Weights of a small GPT-style language model, trained from scratch on English Wikipedia: MLP 1216 SwiGLU, 5744 steps.
Each number is 50 + 10 x the weight over its row's rms, rounded and kept within 0 to 99. Layers, rows and columns count from 0. The size before them is the row's rms in percent of the matrix's.

# q: layer 4 attention query, 448x448, rms 0.032, rows 0-63, columns 256-287
# k: layer 4 attention key, 448x448, rms 0.0302, rows 0-63, columns 256-287
# v: layer 4 attention value, 448x448, rms 0.0252, rows 0-35, columns 256-287
# o: layer 4 attention output (transposed), 448x448, rms 0.0236, rows 0-35, columns 256-287
q0 101:58 49 78 48 46 62 40 52 60 40 50 63 59 55 60 45 55 43 56 45 51 50 52 81 53 51 41 36 64 36 67 72
k0 107:59 58 57 56 31 59 46 52 53 59 45 57 32 27 47 46 47 57 44 39 36 37 64 49 69 63 61 60 47 51 57 46
q1 089:50 46 47 44 59 60 49 50 71 49 51 53 64 54 62 55 51 40 62 50 43 54 49 74 37 35 48 45 64 40 50 61
k1 108:65 47 58 64 23 55 53 51 41 58 42 61 41 25 44 56 53 51 34 52 27 43 71 65 56 67 59 46 46 52 65 50
q2 082:49 53 64 49 44 45 54 57 44 56 61 55 33 54 36 47 48 65 48 61 49 52 47 38 66 50 44 50 37 59 45 46
k2 117:50 48 34 38 65 44 45 45 56 42 53 46 56 64 50 61 51 48 50 51 61 64 27 35 44 40 47 52 54 34 32 58
q3 099:50 46 69 47 53 38 55 50 46 63 61 39 35 46 38 42 50 64 47 51 53 50 45 50 66 66 46 53 45 77 54 41
k3 106:50 53 46 49 64 49 54 54 58 45 58 49 62 64 49 55 54 50 60 58 52 56 36 43 41 40 54 40 55 32 22 70
q4 106:41 55 48 52 52 40 59 42 43 62 45 46 43 62 35 49 53 52 54 64 42 51 45 64 57 48 50 52 60 65 51 28
k4 114:50 62 42 29 74 42 48 49 52 36 67 43 49 48 50 50 36 53 53 45 49 51 43 26 46 44 48 52 42 46 33 52
q5 094:52 47 44 50 44 63 59 49 45 37 42 57 49 42 64 43 61 35 54 61 49 45 56 61 62 42 64 40 55 38 38 63
k5 105:49 49 56 56 38 53 53 48 42 60 39 55 55 41 51 39 46 44 50 36 40 29 59 66 48 53 49 54 48 62 72 27
q6 098:62 58 54 53 58 28 62 74 54 50 55 38 38 46 55 58 39 52 50 51 65 52 32 43 60 53 46 42 46 59 45 35
k6 103:61 49 57 52 65 44 47 45 64 45 52 55 50 62 49 50 59 49 55 60 54 57 37 35 43 49 61 56 44 32 26 66
q7 095:55 55 47 42 56 29 56 58 59 56 35 24 47 52 60 60 43 45 48 40 66 45 50 30 74 47 58 33 37 61 56 48
k7 099:56 37 58 40 65 42 48 51 52 49 56 66 55 70 49 53 70 55 55 64 58 65 27 54 50 41 56 56 53 35 26 72
q8 085:54 68 41 48 53 51 60 57 61 45 47 29 53 40 42 65 40 50 51 53 37 48 50 32 42 33 46 51 35 49 43 50
k8 108:47 43 52 52 48 39 35 48 38 35 39 50 49 61 55 51 56 46 43 49 52 60 39 61 54 57 47 49 51 34 58 61
q9 092:48 41 51 45 45 43 49 44 53 44 64 64 34 56 34 55 32 70 43 31 36 27 50 64 37 65 43 55 63 48 63 54
k9 093:41 57 48 49 32 61 61 42 38 52 62 48 52 36 53 58 53 54 40 63 31 35 67 38 43 55 51 43 51 43 64 44
q10 099:41 44 35 33 64 30 47 19 57 58 59 62 67 51 44 31 35 54 58 41 45 54 55 63 56 61 61 58 64 58 44 38
k10 112:60 59 62 74 47 55 57 60 46 44 46 50 50 33 52 59 62 51 42 55 39 36 56 41 46 59 45 37 30 56 46 44
q11 084:36 30 64 39 54 55 41 56 51 39 48 73 50 51 59 46 55 58 58 43 55 38 49 62 42 70 59 52 54 44 48 45
k11 105:44 61 53 43 44 48 60 50 54 62 58 49 54 45 36 42 44 37 44 61 38 38 67 53 45 50 44 56 51 52 61 53
q12 085:50 25 63 46 39 56 42 41 48 32 42 51 62 56 59 37 63 52 66 54 53 50 58 63 48 52 62 48 57 46 61 42
k12 118:50 52 52 50 46 62 44 67 42 56 58 54 44 35 49 40 58 34 51 57 42 42 71 61 47 51 59 63 65 60 57 44
q13 093:50 73 40 44 55 41 52 54 62 52 53 38 53 54 66 78 49 64 39 40 47 45 39 34 44 50 43 40 48 56 54 52
k13 085:67 50 68 59 54 44 39 47 54 36 59 53 46 63 56 49 56 58 63 55 53 60 49 38 46 46 68 45 46 38 32 61
q14 086:37 35 68 61 30 67 32 37 45 31 48 48 61 45 59 66 58 47 50 54 43 51 65 56 54 41 58 45 48 35 45 55
k14 134:44 53 48 42 44 48 41 63 41 49 43 53 42 54 36 40 47 46 50 48 50 43 63 58 63 47 50 76 64 60 58 42
q15 109:47 46 32 43 44 54 38 34 50 65 46 34 67 45 43 45 42 44 39 70 55 61 39 48 68 42 47 34 54 52 48 40
k15 092:47 51 56 41 69 60 66 38 78 48 62 50 45 61 49 46 60 46 44 42 48 57 39 50 72 55 51 48 46 38 46 53
q16 098:46 65 38 52 42 50 69 66 61 38 66 52 42 56 62 59 55 40 42 60 66 43 54 53 63 35 60 49 59 45 46 59
k16 126:53 46 45 55 50 39 45 30 42 40 38 41 51 59 52 43 43 56 48 41 60 53 24 57 47 58 59 40 47 40 48 50
q17 107:41 45 64 60 40 42 47 64 51 47 41 60 49 48 45 46 64 49 44 46 43 47 64 72 50 52 59 61 51 47 61 55
k17 083:52 61 52 58 47 55 48 55 39 50 47 46 44 48 62 36 30 39 60 49 44 44 61 52 37 49 44 58 58 61 55 36
q18 100:59 49 35 49 42 57 45 54 37 52 66 52 68 49 59 64 44 65 48 35 58 66 42 69 66 44 47 46 51 48 60 54
k18 110:69 42 48 48 48 58 57 41 56 67 61 41 54 50 44 47 56 66 49 67 43 54 44 32 50 64 55 59 50 46 69 55
q19 102:38 36 68 61 53 35 38 38 27 55 63 48 46 48 52 64 35 49 42 60 35 49 63 41 42 43 56 41 66 41 50 60
k19 107:55 56 46 53 51 54 51 59 44 32 34 51 58 33 37 45 44 35 59 48 59 47 61 55 28 53 31 68 58 43 38 40
q20 102:54 49 46 49 35 56 47 30 45 47 52 38 63 72 53 43 44 66 50 58 68 43 49 58 69 40 41 39 36 54 62 49
k20 105:36 45 54 45 54 59 57 54 44 62 59 41 32 53 60 41 58 58 45 42 46 63 47 65 59 58 40 69 50 46 46 47
q21 106:57 59 82 41 31 44 49 42 37 41 60 47 43 55 63 40 35 66 57 46 44 40 56 43 69 63 30 35 37 53 56 60
k21 107:56 31 45 49 55 38 61 61 57 54 62 58 56 54 61 56 57 53 37 61 37 71 32 68 37 34 47 54 64 57 38 50
q22 085:61 37 68 57 41 57 37 38 50 34 52 45 72 38 62 47 48 51 57 63 60 48 62 55 65 59 55 41 52 38 53 54
k22 129:52 51 50 56 41 55 50 64 37 66 51 53 35 44 34 34 55 53 45 44 28 29 72 61 60 56 64 67 50 64 59 44
q23 100:50 32 60 42 45 52 41 46 49 41 44 66 63 59 46 45 56 40 59 49 61 62 47 43 51 34 53 41 50 42 29 45
k23 107:59 59 57 39 54 58 45 44 60 47 49 58 35 43 56 62 52 52 41 45 28 45 75 55 54 58 43 53 54 57 59 48
q24 107:56 58 67 49 55 73 46 41 36 39 61 31 50 57 55 59 53 59 47 44 49 58 51 51 66 56 47 43 45 56 52 61
k24 106:40 56 43 43 44 56 43 41 45 48 57 47 48 54 43 49 63 55 40 76 56 60 59 59 53 43 52 57 52 63 43 53
q25 086:47 63 40 56 33 49 64 62 54 55 44 46 43 48 53 47 51 52 42 47 51 48 57 47 51 43 59 55 72 48 56 40
k25 130:56 51 50 46 61 40 54 37 58 33 50 53 54 68 59 66 43 42 56 56 67 55 23 50 38 49 36 36 43 33 37 53
q26 103:56 56 62 46 36 56 50 31 60 39 44 50 44 72 62 43 44 50 27 46 32 40 33 69 65 59 43 37 48 57 51 56
k26 114:44 59 40 52 45 47 54 34 53 61 77 42 61 43 39 47 50 51 38 47 42 50 59 53 55 55 50 39 55 50 65 43
q27 102:38 44 41 49 62 52 52 64 45 37 38 67 50 36 51 43 57 49 41 57 49 66 53 60 39 54 80 53 35 52 60 48
k27 106:42 56 58 57 56 48 52 45 58 51 57 49 35 65 51 51 61 39 39 60 48 49 50 38 58 58 61 51 46 55 38 56
q28 103:51 35 33 56 39 43 62 59 28 59 44 46 56 36 62 62 52 52 46 53 36 44 59 38 51 64 42 51 68 47 37 33
k28 101:50 56 50 48 43 52 53 36 74 42 27 53 44 52 51 60 54 48 50 46 57 45 35 40 51 41 45 48 58 48 50 48
q29 102:61 42 44 48 42 49 40 43 44 66 66 49 59 43 61 63 42 45 37 51 35 28 47 41 55 45 40 53 59 67 62 20
k29 101:37 60 63 84 55 57 42 62 53 36 33 68 47 48 54 56 52 45 56 43 65 49 47 65 42 49 45 48 50 51 36 51
q30 101:56 47 29 53 45 53 55 57 51 45 40 56 52 44 44 44 50 76 68 54 45 70 46 49 51 35 53 66 35 42 39 61
k30 101:39 44 52 55 53 36 67 50 37 46 56 52 43 35 69 46 41 51 49 34 54 48 56 52 40 49 56 55 61 60 54 34
q31 100:58 63 76 57 38 41 56 56 31 41 47 56 57 47 56 51 41 48 53 69 43 55 58 49 53 70 55 45 47 53 49 48
k31 105:47 49 55 61 39 35 40 64 72 43 46 47 51 47 59 63 41 48 49 50 47 40 54 54 63 58 47 53 52 61 44 53
q32 104:43 47 46 49 56 39 43 46 27 45 43 37 49 47 62 51 45 48 46 64 59 67 34 40 64 42 52 49 40 44 44 49
k32 114:74 34 59 55 45 65 39 57 45 37 49 57 57 66 51 56 57 59 42 44 69 52 39 65 46 49 52 29 42 39 53 62
q33 102:57 46 39 52 63 46 54 47 44 55 48 37 39 62 52 50 52 59 56 68 61 56 43 48 51 44 45 36 44 60 54 45
k33 105:61 54 76 67 49 53 56 44 62 41 45 63 50 61 65 53 49 56 43 43 62 53 36 61 53 48 54 41 36 44 48 51
q34 101:39 44 57 56 39 42 42 56 48 57 49 59 50 42 50 39 49 42 36 39 52 44 49 56 46 60 60 53 56 57 53 55
k34 107:57 59 40 48 60 58 66 54 46 58 59 50 51 42 37 48 47 49 58 59 36 38 56 46 55 43 50 59 62 43 49 45
q35 089:43 42 54 56 32 50 55 44 34 50 49 58 44 47 34 34 58 53 49 50 48 49 59 60 41 56 47 63 49 48 54 51
k35 098:51 52 43 42 45 55 53 61 48 57 55 40 44 25 49 48 41 42 53 48 34 27 62 47 54 52 43 52 51 58 57 39
q36 093:57 33 59 60 24 58 39 61 29 41 51 64 52 35 46 35 59 51 52 58 50 45 56 62 51 51 51 61 59 35 43 62
k36 104:47 60 47 48 46 55 60 53 44 66 39 50 45 50 46 46 40 48 60 44 35 40 61 44 47 54 50 68 63 58 58 30
q37 088:57 63 39 49 61 53 59 46 71 51 39 34 65 49 60 74 48 46 54 52 52 47 52 29 53 33 41 42 44 44 41 54
k37 094:60 44 61 43 60 38 40 41 44 42 36 62 54 69 51 60 61 49 44 48 56 62 31 68 54 55 59 59 39 43 51 66
q38 091:58 39 77 59 41 53 45 54 38 36 39 62 46 39 55 51 64 52 42 47 43 60 51 56 55 68 49 46 37 42 55 60
k38 112:48 49 52 42 48 38 42 60 52 58 45 39 59 51 39 31 38 56 62 54 41 46 68 46 56 47 60 65 72 52 52 42
q39 093:35 40 59 50 52 56 35 46 42 63 54 72 53 33 51 40 63 46 33 48 35 54 66 44 41 66 58 49 56 47 56 39
k39 110:29 55 56 45 50 27 65 61 57 42 54 30 53 37 39 37 50 46 59 56 43 35 71 53 66 53 44 41 55 54 54 54
q40 101:51 54 48 42 73 40 49 37 61 68 57 42 53 42 64 59 43 47 42 43 49 56 43 39 51 48 46 35 52 61 56 37
k40 091:52 47 57 48 54 55 53 48 53 33 52 62 52 53 52 55 70 60 50 54 65 53 38 38 59 49 48 35 32 46 45 68
q41 104:66 55 67 47 39 51 64 45 63 37 62 48 47 41 64 77 61 35 51 49 50 41 48 47 64 59 27 34 31 54 57 58
k41 111:60 53 41 53 53 52 37 65 37 30 42 53 44 54 60 43 50 51 41 50 49 60 46 77 75 52 57 70 62 49 47 47
q42 104:63 52 38 42 47 51 61 41 51 63 42 58 40 53 55 56 64 60 57 55 50 39 42 61 56 74 43 54 48 61 73 47
k42 108:51 53 59 55 51 35 41 57 33 38 61 63 41 58 63 53 43 41 41 44 30 46 39 45 43 39 52 42 46 59 42 61
q43 103:48 48 55 43 33 55 65 70 43 41 43 49 41 48 47 52 46 64 59 47 56 45 51 61 45 53 59 92 39 42 58 55
k43 098:49 47 42 57 49 42 50 60 51 62 40 60 34 58 53 50 37 46 54 49 46 51 52 58 37 39 55 49 66 48 53 52
q44 105:53 38 62 58 44 54 50 60 42 50 48 69 38 49 35 39 68 54 44 36 50 55 62 74 45 55 60 60 50 47 57 52
k44 102:46 59 53 56 44 52 51 59 51 43 52 44 51 40 55 44 45 47 44 46 40 35 67 51 47 57 41 48 48 69 61 34
q45 090:42 28 64 49 56 53 28 38 26 48 55 72 53 19 57 51 50 51 43 44 53 49 52 65 44 66 40 46 40 44 46 54
k45 138:40 59 64 42 47 54 72 58 48 68 51 60 54 52 34 57 58 51 46 61 41 42 64 45 59 50 45 62 60 63 65 46
q46 100:59 42 67 68 36 56 41 54 48 35 59 58 46 56 49 37 56 43 49 40 49 47 63 64 50 52 47 60 52 36 51 60
k46 112:42 57 48 37 53 43 53 65 51 51 46 56 57 39 53 39 47 41 48 53 52 44 64 54 54 58 34 51 62 66 71 37
q47 089:54 46 58 59 36 63 39 61 47 36 57 58 64 46 65 66 39 45 48 66 41 66 66 46 62 37 54 47 53 30 35 62
k47 116:69 64 45 49 52 60 49 64 43 49 42 36 50 42 41 48 45 49 47 41 36 32 65 55 55 55 48 63 46 60 60 47
q48 095:57 58 50 43 64 47 56 48 55 56 43 26 42 42 53 52 49 48 64 66 61 47 43 25 55 47 40 43 46 63 55 51
k48 104:78 42 49 52 57 46 44 45 49 49 58 60 50 59 47 41 47 48 59 41 40 55 30 48 36 54 56 43 46 30 29 61
q49 088:46 58 30 40 65 31 59 59 49 54 46 50 36 59 48 64 34 46 48 39 46 38 43 48 53 40 63 64 53 55 64 47
k49 110:57 41 46 56 53 37 50 54 55 40 47 60 69 58 63 63 45 42 60 53 63 56 39 43 39 48 39 33 56 35 39 58
q50 103:42 39 42 45 42 38 61 56 47 34 65 59 65 22 37 30 30 51 43 35 48 65 46 59 59 61 56 58 62 49 39 53
k50 105:48 56 52 63 56 54 71 47 70 63 40 35 45 41 50 51 66 53 46 54 41 59 40 41 51 49 38 53 51 47 56 51
q51 106:69 53 58 53 38 40 56 39 51 48 67 55 67 66 59 35 64 50 55 45 52 58 41 39 40 59 42 47 57 55 53 45
k51 106:39 44 42 18 44 54 31 51 52 36 22 45 50 36 49 72 53 54 56 54 54 48 44 42 47 57 37 63 47 34 50 61
q52 098:44 51 64 47 70 47 46 53 53 33 48 44 45 18 43 67 53 64 39 46 58 53 56 45 37 44 59 52 36 37 53 74
k52 107:63 70 58 60 31 53 54 38 40 39 63 46 57 43 52 39 38 53 39 57 39 64 48 52 57 57 53 53 63 53 52 48
q53 103:53 55 39 42 40 55 49 62 58 36 52 47 56 52 63 57 55 32 72 53 44 53 63 42 49 40 54 62 47 49 37 47
k53 106:46 23 54 59 42 38 51 42 40 56 44 57 45 23 58 54 51 53 45 38 52 46 67 62 49 66 58 50 56 55 69 36
q54 127:47 41 62 51 34 55 53 60 51 46 55 63 42 42 34 43 56 51 45 39 47 64 64 68 48 53 52 64 47 44 53 58
k54 075:39 46 60 43 56 41 58 58 51 47 56 48 48 42 41 59 55 45 59 54 49 59 61 35 66 53 47 51 58 60 74 52
q55 104:58 38 49 44 51 46 51 31 69 53 47 50 41 43 35 28 53 42 57 53 59 61 47 60 41 57 51 44 44 54 61 52
k55 100:39 50 41 46 58 56 45 63 42 48 48 41 53 39 41 59 48 37 62 59 53 51 58 38 53 44 33 42 59 45 49 46
q56 102:42 47 60 52 72 47 46 64 48 42 53 51 53 48 48 44 39 47 45 55 51 56 54 69 59 61 57 49 68 49 45 55
k56 101:69 64 37 59 53 52 54 58 81 75 46 24 70 55 32 36 52 57 53 65 46 48 41 43 59 41 41 52 43 42 44 52
q57 125:54 54 42 37 61 60 49 34 48 45 55 39 59 59 52 51 51 48 58 57 52 53 28 29 55 50 38 37 44 58 46 50
k57 075:48 49 57 40 41 55 60 52 47 64 68 40 51 38 38 44 74 68 31 50 47 65 59 49 59 55 62 54 53 59 48 47
q58 102:41 57 63 53 36 43 48 54 51 62 67 43 47 38 27 49 60 37 36 45 40 32 57 34 47 59 43 50 70 48 43 42
k58 096:57 51 55 49 45 38 30 62 56 39 26 54 52 52 60 53 38 55 59 48 59 49 44 58 46 50 41 53 51 46 43 52
q59 110:48 56 51 66 58 39 51 48 46 67 51 48 46 63 38 45 58 42 46 51 68 43 53 50 45 29 32 39 49 46 50 53
k59 105:66 57 70 54 57 66 36 53 56 45 46 63 55 65 63 59 34 44 45 59 50 35 52 56 49 48 41 54 48 51 48 49
q60 103:66 44 64 43 43 52 58 52 31 42 64 41 38 52 39 60 47 54 43 51 35 56 49 34 63 41 49 29 54 55 40 38
k60 107:34 43 48 51 50 52 43 50 62 43 36 50 65 52 61 38 58 47 51 34 52 65 50 37 51 59 67 50 61 55 51 47
q61 106:40 44 46 55 48 61 39 52 50 39 32 59 52 59 58 56 56 57 65 53 58 56 50 47 55 48 53 44 53 51 42 57
k61 104:58 51 43 32 53 43 59 52 47 53 72 44 40 60 40 41 48 38 57 41 42 35 56 41 29 39 45 48 54 40 45 52
q62 105:41 43 40 48 44 46 59 39 61 49 39 46 62 35 18 37 56 46 63 34 49 69 55 66 43 54 34 61 47 45 45 62
k62 105:46 58 73 36 74 43 56 37 42 48 51 66 24 56 66 54 53 42 46 46 42 49 48 41 63 37 44 45 55 57 41 59
q63 101:57 48 51 50 48 63 56 56 28 58 64 46 40 51 59 60 55 52 30 44 40 62 43 52 42 54 54 42 66 51 45 29
k63 103:51 67 61 53 61 59 52 49 65 45 37 54 45 70 56 44 59 46 52 58 47 43 47 44 58 52 61 49 35 46 50 57
v0 118:52 34 58 45 44 49 62 50 43 50 47 58 60 48 48 51 46 36 64 73 47 59 59 51 37 41 37 48 54 35 40 68
o0 113:62 36 47 57 32 58 61 62 45 58 55 33 54 40 53 63 40 42 47 49 43 49 48 37 58 47 40 35 55 56 46 57
v1 127:68 39 54 47 61 55 50 50 40 39 49 48 45 61 52 55 68 61 42 47 53 47 49 49 41 35 52 42 34 52 41 60
o1 123:61 46 63 42 39 60 45 49 38 53 56 28 44 60 63 32 57 39 74 34 39 46 44 53 54 52 44 50 56 45 45 64
v2 134:30 61 50 50 45 40 42 53 68 49 51 41 44 51 54 54 42 21 62 43 44 59 45 38 59 50 52 57 49 55 40 42
o2 128:71 61 59 50 54 54 40 41 51 51 50 57 41 46 46 60 45 76 51 53 57 35 43 48 37 55 58 63 38 51 58 50
v3 142:58 44 49 56 70 40 53 54 35 50 46 52 60 56 51 45 53 64 37 47 51 57 51 43 51 42 58 48 59 51 37 43
o3 134:50 41 45 30 52 69 50 39 55 51 39 59 45 32 63 39 46 52 63 56 66 54 44 44 58 51 60 44 43 51 59 40
v4 122:64 76 50 50 27 68 63 44 48 43 49 58 53 62 32 56 36 54 52 63 23 42 47 61 60 41 65 46 64 55 47 44
o4 122:54 56 35 54 34 32 51 49 61 64 45 59 50 48 39 60 63 58 58 36 53 57 54 47 28 48 54 41 41 43 43 54
v5 127:39 42 37 47 44 28 55 71 63 56 61 33 72 45 37 43 16 54 58 33 70 57 49 44 52 54 48 47 36 55 57 45
o5 122:49 56 42 33 52 41 54 45 58 47 57 46 71 62 61 69 34 32 53 47 45 49 43 43 46 47 51 38 58 49 50 56
v6 137:55 47 54 43 49 44 34 42 57 61 54 63 49 50 37 44 48 53 61 47 45 51 49 43 41 52 45 67 47 42 50 54
o6 132:54 47 37 46 46 66 58 53 49 38 55 48 31 52 51 38 46 36 32 47 52 68 53 44 62 43 46 51 48 64 69 51
v7 133:33 49 63 52 44 34 18 61 52 60 60 58 58 48 25 54 53 54 38 39 55 46 54 41 42 56 50 45 57 53 47 35
o7 125:36 55 40 53 51 63 65 68 64 37 41 54 54 45 46 44 41 55 29 43 40 61 60 34 58 42 61 59 57 39 51 48
v8 137:38 39 70 53 44 31 47 35 41 47 41 55 59 46 46 37 61 49 33 51 50 41 54 63 44 61 57 55 55 47 61 59
o8 133:34 58 61 72 59 53 50 61 63 46 69 51 48 47 33 44 51 39 61 56 49 60 39 52 45 38 54 55 49 33 39 39
v9 125:69 46 34 39 62 54 39 55 48 61 55 67 43 46 45 49 59 55 46 48 42 50 52 54 37 58 37 38 58 48 35 55
o9 121:47 45 57 65 38 48 50 61 56 42 45 50 56 54 52 30 46 49 27 47 56 49 37 37 48 42 43 49 41 56 44 65
v10 122:31 71 59 38 46 59 49 61 57 49 53 39 53 46 43 50 34 40 59 60 55 51 60 57 53 36 56 33 57 39 40 61
o10 117:54 45 50 47 31 48 65 51 54 45 53 49 47 41 43 64 52 66 49 55 66 48 49 53 29 51 54 61 43 44 55 69
v11 125:43 46 59 58 38 51 38 46 47 40 50 58 49 57 67 67 41 51 47 36 43 71 34 41 48 50 46 54 61 49 48 44
o11 118:40 62 57 49 62 52 46 51 72 61 41 62 56 53 51 29 39 65 47 54 50 46 47 52 51 53 63 60 51 44 53 46
v12 132:42 56 34 63 65 40 54 56 52 48 42 65 49 60 33 59 53 66 39 40 36 48 55 49 40 42 32 31 57 59 37 44
o12 129:48 62 41 55 63 42 47 37 48 43 64 52 50 56 39 55 63 52 56 50 38 40 30 66 47 55 46 71 36 50 48 47
v13 130:44 37 42 51 50 49 48 58 44 39 52 44 48 38 49 44 44 56 53 59 51 40 63 57 67 50 48 45 50 49 51 52
o13 128:48 44 58 55 38 44 69 54 47 61 35 43 61 48 51 65 38 44 57 35 40 50 56 51 53 64 56 41 55 37 57 43
v14 108:42 42 50 43 58 52 44 47 51 51 47 58 34 50 32 51 29 55 40 37 59 38 53 56 54 52 46 67 48 51 55 52
o14 108:30 66 46 25 47 52 63 51 43 31 42 59 30 47 34 58 61 58 50 46 72 38 49 50 41 65 49 66 43 47 53 58
v15 138:48 34 39 48 33 43 37 52 49 47 53 56 49 56 51 54 48 42 61 43 48 49 62 46 39 43 33 47 70 51 46 53
o15 128:64 48 40 55 56 37 49 60 64 56 55 53 57 40 27 59 48 55 58 47 37 41 48 53 57 40 58 54 51 61 53 55
v16 144:49 63 53 67 51 56 63 50 65 44 55 66 48 60 42 52 53 55 48 45 44 73 45 48 42 46 58 28 62 56 35 53
o16 137:52 38 48 42 45 44 33 59 58 56 62 29 43 61 68 32 61 60 38 31 26 63 57 74 65 51 43 44 53 42 48 49
v17 127:61 35 46 60 50 33 41 57 56 63 43 47 68 38 35 53 53 42 55 48 37 42 55 43 48 52 29 47 64 41 52 52
o17 120:51 36 31 59 67 49 45 58 44 50 50 41 55 58 49 49 66 51 46 63 48 58 43 56 48 33 58 48 56 58 43 49
v18 145:43 61 58 50 55 48 59 56 44 66 43 48 66 39 53 39 63 52 64 47 65 49 63 43 36 56 42 49 53 45 46 33
o18 141:52 60 51 65 42 29 51 36 68 50 52 48 51 66 55 40 48 48 57 50 63 36 50 16 33 54 72 48 56 51 35 54
v19 138:50 50 45 55 63 48 35 65 62 30 27 38 35 40 53 49 57 38 70 46 71 46 41 63 53 21 49 55 35 51 59 50
o19 129:69 53 51 40 56 60 52 61 28 51 43 51 35 29 58 51 62 60 40 45 71 61 50 50 51 53 39 61 47 51 49 48
v20 145:41 51 74 44 45 56 63 48 57 30 42 50 53 44 58 50 56 64 55 61 60 51 60 52 54 67 47 43 36 39 42 53
o20 134:59 37 57 43 50 48 42 36 38 59 49 73 49 41 62 54 38 49 61 45 32 52 60 66 60 66 56 39 54 58 54 46
v21 123:63 51 47 52 60 55 57 50 41 59 46 41 55 48 47 43 50 56 60 64 47 47 53 51 71 21 58 55 50 45 63 57
o21 117:62 48 38 57 28 62 60 52 26 52 36 48 44 46 54 57 55 48 56 43 65 53 57 40 66 49 35 57 54 57 48 48
v22 132:35 55 56 46 49 53 30 60 52 38 52 39 48 61 43 45 38 39 51 41 50 51 47 44 58 51 58 27 54 47 56 44
o22 126:48 54 56 64 64 53 51 58 53 62 53 58 53 48 59 46 39 68 23 54 36 56 55 47 71 55 50 58 49 51 47 43
v23 140:45 58 35 34 50 58 56 57 56 49 63 42 53 59 32 36 38 56 54 64 52 58 46 57 45 45 58 32 46 49 47 47
o23 128:55 57 49 63 46 41 59 50 48 48 59 42 58 50 60 75 56 65 29 46 45 69 41 55 32 54 46 55 45 44 48 64
v24 159:41 56 50 61 47 50 45 41 53 61 49 56 46 43 48 53 52 52 47 48 60 58 55 57 39 61 46 44 53 52 50 60
o24 145:58 44 47 56 51 28 52 38 40 56 48 44 58 48 29 43 58 44 63 45 57 38 56 57 47 55 58 66 56 44 44 56
v25 133:52 61 41 62 60 56 44 26 38 40 39 57 45 44 57 70 54 38 52 63 49 54 48 67 33 38 43 40 56 53 48 44
o25 125:49 59 43 39 55 40 58 53 36 49 30 45 23 44 45 45 56 55 56 46 55 61 56 57 31 44 57 72 54 44 44 52
v26 135:47 45 44 43 30 53 55 35 39 52 53 64 51 63 54 42 45 64 50 54 52 47 56 46 51 44 53 43 65 49 37 51
o26 127:44 52 40 68 37 32 69 49 48 72 40 78 54 47 56 48 24 51 49 48 68 48 43 46 42 48 54 62 54 52 55 54
v27 149:79 47 56 46 50 51 57 34 45 50 71 52 62 46 38 45 47 53 46 59 47 38 48 32 50 51 53 45 35 42 51 45
o27 142:44 56 45 48 31 55 43 69 40 48 62 46 55 60 65 54 52 34 44 55 52 55 60 22 49 46 48 31 52 46 45 65
v28 138:37 42 48 44 37 47 64 46 34 55 45 64 49 36 45 52 63 47 35 38 58 49 53 43 36 44 50 61 57 54 52 46
o28 126:48 39 48 61 42 50 60 48 36 48 40 63 46 51 55 48 54 38 42 43 41 63 54 35 57 50 58 46 61 51 50 45
v29 131:55 63 61 34 68 36 25 53 45 29 47 61 53 53 61 48 58 63 40 44 57 51 50 38 34 48 47 53 43 54 30 44
o29 126:53 44 62 48 60 76 37 47 37 57 35 53 58 43 62 35 52 47 46 46 39 40 59 48 67 55 50 50 42 67 44 48
v30 110:48 57 34 60 52 52 54 56 61 42 49 53 27 56 53 48 34 57 43 44 62 36 41 79 66 62 58 41 41 62 51 44
o30 109:57 66 58 44 74 32 56 49 64 37 65 44 43 46 50 54 61 48 57 56 55 58 44 67 38 48 54 75 59 46 54 43
v31 138:59 52 57 56 59 62 54 67 43 47 55 68 57 61 43 69 47 58 44 53 43 58 51 47 63 64 54 32 54 38 36 55
o31 129:49 51 38 64 42 34 43 61 62 66 53 39 64 58 48 27 53 45 72 48 33 40 56 55 51 54 68 38 52 45 48 53
v32 138:55 56 61 47 52 44 60 50 49 46 45 62 58 56 38 52 39 62 52 55 56 33 53 44 64 71 26 52 48 55 58 38
o32 131:52 59 57 51 57 61 40 45 56 47 56 71 72 54 51 36 50 38 48 47 33 35 69 48 59 63 42 28 55 59 41 53
v33 136:58 47 68 32 71 45 58 47 49 36 41 48 59 56 48 47 40 56 48 43 49 48 60 45 29 56 41 50 42 52 43 66
o33 128:40 45 65 44 72 46 43 52 46 47 55 26 66 50 51 45 41 30 53 54 55 32 49 42 52 57 51 43 54 56 43 59
v34 138:37 59 66 50 50 45 33 47 56 34 53 42 68 57 44 42 44 53 50 35 53 54 52 40 47 39 36 43 48 51 40 32
o34 131:45 48 46 50 68 42 47 46 35 57 37 53 56 53 58 53 53 60 28 49 50 43 46 64 48 55 70 58 35 55 22 47
v35 133:35 53 41 57 48 33 45 46 69 50 34 62 40 48 49 44 61 39 46 64 50 46 44 61 55 38 48 63 53 59 51 43
o35 125:59 36 52 55 59 48 58 39 47 44 51 59 48 52 47 50 50 60 49 52 55 71 48 60 59 50 45 52 56 56 61 34